{
  "d_model": 64,
  "head_dim": 32,
  "init": "uniform",
  "lr_head": 0.00666,
  "dataset": "wikipedia_en"
}
Each number is 500 + 25 x the weight over its row's rms, rounded and kept within 0 to 999. Layers, rows and columns count from 0. Numbers have three digits each. The size before them is the row's rms in percent of the matrix's.

# up: layer 2 MLP up, 192x64, rms 0.241, rows 174-187, columns 0-63
# down: layer 2 MLP down (transposed), 192x64, rms 0.129, rows 174-186, columns 0-63
# gate: layer 2 MLP gate, 192x64, rms 0.241, rows 175-187, columns 0-63
up174 103:490517505515519509502494494512538497530504524479477557503501492494514511517559514508520488499499495494494447499495520481486465483497470458512524499476511497576519507525540507530544565529486475
down174 098:514555486515484539499503515528499479481449456456522488510513469505490488475488508497485515461443492511510509508514515483481510471506481497501492532465470495533496493454474541524526458495554480
gate175 095:476501498519500508510535493508438538528512533461500505487522554507480538490545509508495525482472502477498542484519494490496497460514535492490458461466515495514497441514531523486515530531504525
up175 094:498497519536467504502490510484474497479554555498491512478514512506460460502496515535515496481523495473532497537518470512487500511501503457533505540553486519538518513462498516537525504453456513
down175 100:516489459456487537514489511498523472505500521524528534516483457483538508501462518493524514521477503508497478464471532489525523504501531511489552531483519475527560477485532534493498446492507479
gate176 095:541499539499520501486529495496555502514527505503491524519486471515477516492505502494494547491505476503500541472495458499478519513492537502540494504485489452499504513452452540495444491436511481
up176 105:549494504505528489536504484490519536518554514472509528537525497497506520494505492484475492493476500532532547524475503523514456516502499512477523455527472501542484510458451496475450486472495479
down176 104:524530496475498511491489501496526478494517557497484490497484448486515480516502498494463550500444508524546496524479486552521538514495489459527514529489517477484504553454477473488508520474515496
gate177 104:458510460536524516504519479481506526501466509511453492516485497527513527521534445464475521485511468498486513487550516511497512489473495507494461532466491491502492483519532532497427510463503483
up177 106:501521544497514500465535529499480481494546468520500528512525461503465542456452494477498484504475489513493521498514507489472537484495523504463509525524553469529488509510503514500484470536541544
down177 103:452522496496501503513531521491497542492481466537472470511486468517502523459529551483470552493490510507457495515494477501508522455461474491490484496552465501487550508517516478486496502500477540
gate178 093:504482507444525553494486511511530544497485549500507460475509474541493487492520481492477526491492512475483449507444501508522491490523478476484516487488488502513498484544535441504525468527484495
up178 088:488506519486513532524526472508561523449498542533542465501477488499501509543526500474490499484496538522503463522451504500504479470502504492482509495511501497491499508495539446556520478479462513
down178 086:499504529507515482480431480508483476501455480501478492530502482487520446492468522536541481503496500522484553492486521486526481529521457471482543500530494476480478498506514462481490480532537477
gate179 097:517499456504525510521476487527504539504493482493496505513485484457569484524481482469514485525525484514500481514534441481519493531478452519447491529517524514521485487489524525508542487502543524
up179 105:457463493528486524506483531475492473493490517497544517477512465566489477502512507502487533509448503440493544459511527539490494481484517492509509547501469496492502472525495492509475522462508507
down179 097:474472468505561481473530473517524476504529506463558464543508537482546476480510504514494504499502502509492503531525521477483536534507516518521521467494556501481509487455483482513498472482498501
gate180 101:531486493523533497540491469518520470497501516534518535490451535500504549468480511502514539483519479510520525479496525496485506484505482451549551482510500469455501501521446523490522484488498526
up180 101:481540542525525511487517486544465489488477503504517454486477511488494466500467519506487451504522491463486538497507475507528495510532473503513506542506500495487464425499467483498456461486489480
down180 096:496516538499513515506522524471507497497501494415523479506498486531530492504491496489514546480495526496501467501498464506495482503497549478521479449475555508523496484470533456519552481522504481
gate181 089:515531522504493450490531492476540539530495521524463477461512513515525484519500489508474501477547464481450450471527508537513480508501486513533494522494504538527539500543498534506502527482507486
up181 101:462476467501515488578521507522537522530493523463549517483503489468532483508508505477496503493483524514506471444471503550531480487500507542535536495489495510498496515492474497506497532458513506
down181 101:490502488498462491471511442494493491529528497480471474491576489475520499559521519510551495510536506502488500527519522435483484538497485509499498484529493500503510484513517490508533493542510465
gate182 103:525490483496473453462507508474517475501471486478536520486486532503467550530516510454512532497527531489480482523478451497558479505507492477485483479475469514513474450469507507481494501485470530
up182 088:473542510463554486505440543530484541530515498494496448478499475532498470478527491531490524519484510527536509463470494484453512513497537493505512509512536507528506491505505519512523507521531505
down182 094:477498478517476535512524481478468553517527486506521509504509534533519488535476522512477517486497531514540521496517499488526512532476522476466538502547525520514494492526435502502524467524526451
gate183 094:493504499520504505501472533449476521468489476496527556508460500514522495508475504510484523531493446503531534466552452519516526488492507491480524510493483481543539517539491493460477513471494517
up183 100:526458520468522480489484475498516461530482498495513475526504489489470506476545489536492506509448532520461489528450528485467513523511497530518490514540495548504502511455505529506537501526473466
down183 097:502512507536508535478528478482473470449538544526499483457495530474520496504480486485550532533496487491488457479548442507523511512466500472504506515523465526520497491486490498497495468480528517
gate184 097:558572503508516522479485477471525545440491536509512501464493487492542534499486515484480497542528530484493489457517501490540472500495489521503491502495483457493506480489498519533509502529529496
up184 098:529483558519514508510460512538502488450517498492507481520474491475538515525505489474502471487460481473485489493498480493495511485501471486507451477462487479483553529505487503487568529547513503
down184 094:519564508485513521438550554489491468499515515507472518480491482483510486544500499501472519478520500517488482460524480472482500504507449513556485478509481506516478500512510479475520513507510553
gate185 110:509510520486479547544502517522522475493525499457520509521470490519471504509466529479531470514511473461516502475502473479508520449526513465491435487507553492473543493507506486520524490505519465
up185 111:487451524507501470457472481521505530484501515491476520476524501468522481495507491498424556488499508492486478464483476513503509520462500535523556539511456537509476523500500504485491505488493531
down185 105:488497481513515536452510484491508495493539477514488497525463528524539520503502514490480517487550479515520518508444469569482547515524517508502452486494511471513524473536479524492524481524478485
gate186 093:528453519477486491468474514468469492523464488524470515503512564515510489458493496519507527490511499508475473500510506516510482503540527503494496511472488550576530482552520485520494469483504508
up186 092:492518498480494478505480515507505460462511519510473482494513476415551507497492521457520469472496516461520468469513500528470541508509507518504502515479497517542529489525510477542489472481477536
down186 085:559511478512505477471490502489428524520487498515523533523470513502500506524528479553514505500464512514496476537482493483529523547524502521519485493461539455505517506534488475511467470499515481
gate187 097:470498492514488496488496461464502500487524457515496501499521520498518493490501519441464500466482485545481499471462489482528537478487527536460513460556512480481459514503470486539514469520530483
up187 099:474529468491499503497491475540459530484489446490501541477536499494508520457476522525463524515453518494449537477519470469501554501498471485497477494509479513511473489494539512524507472520514493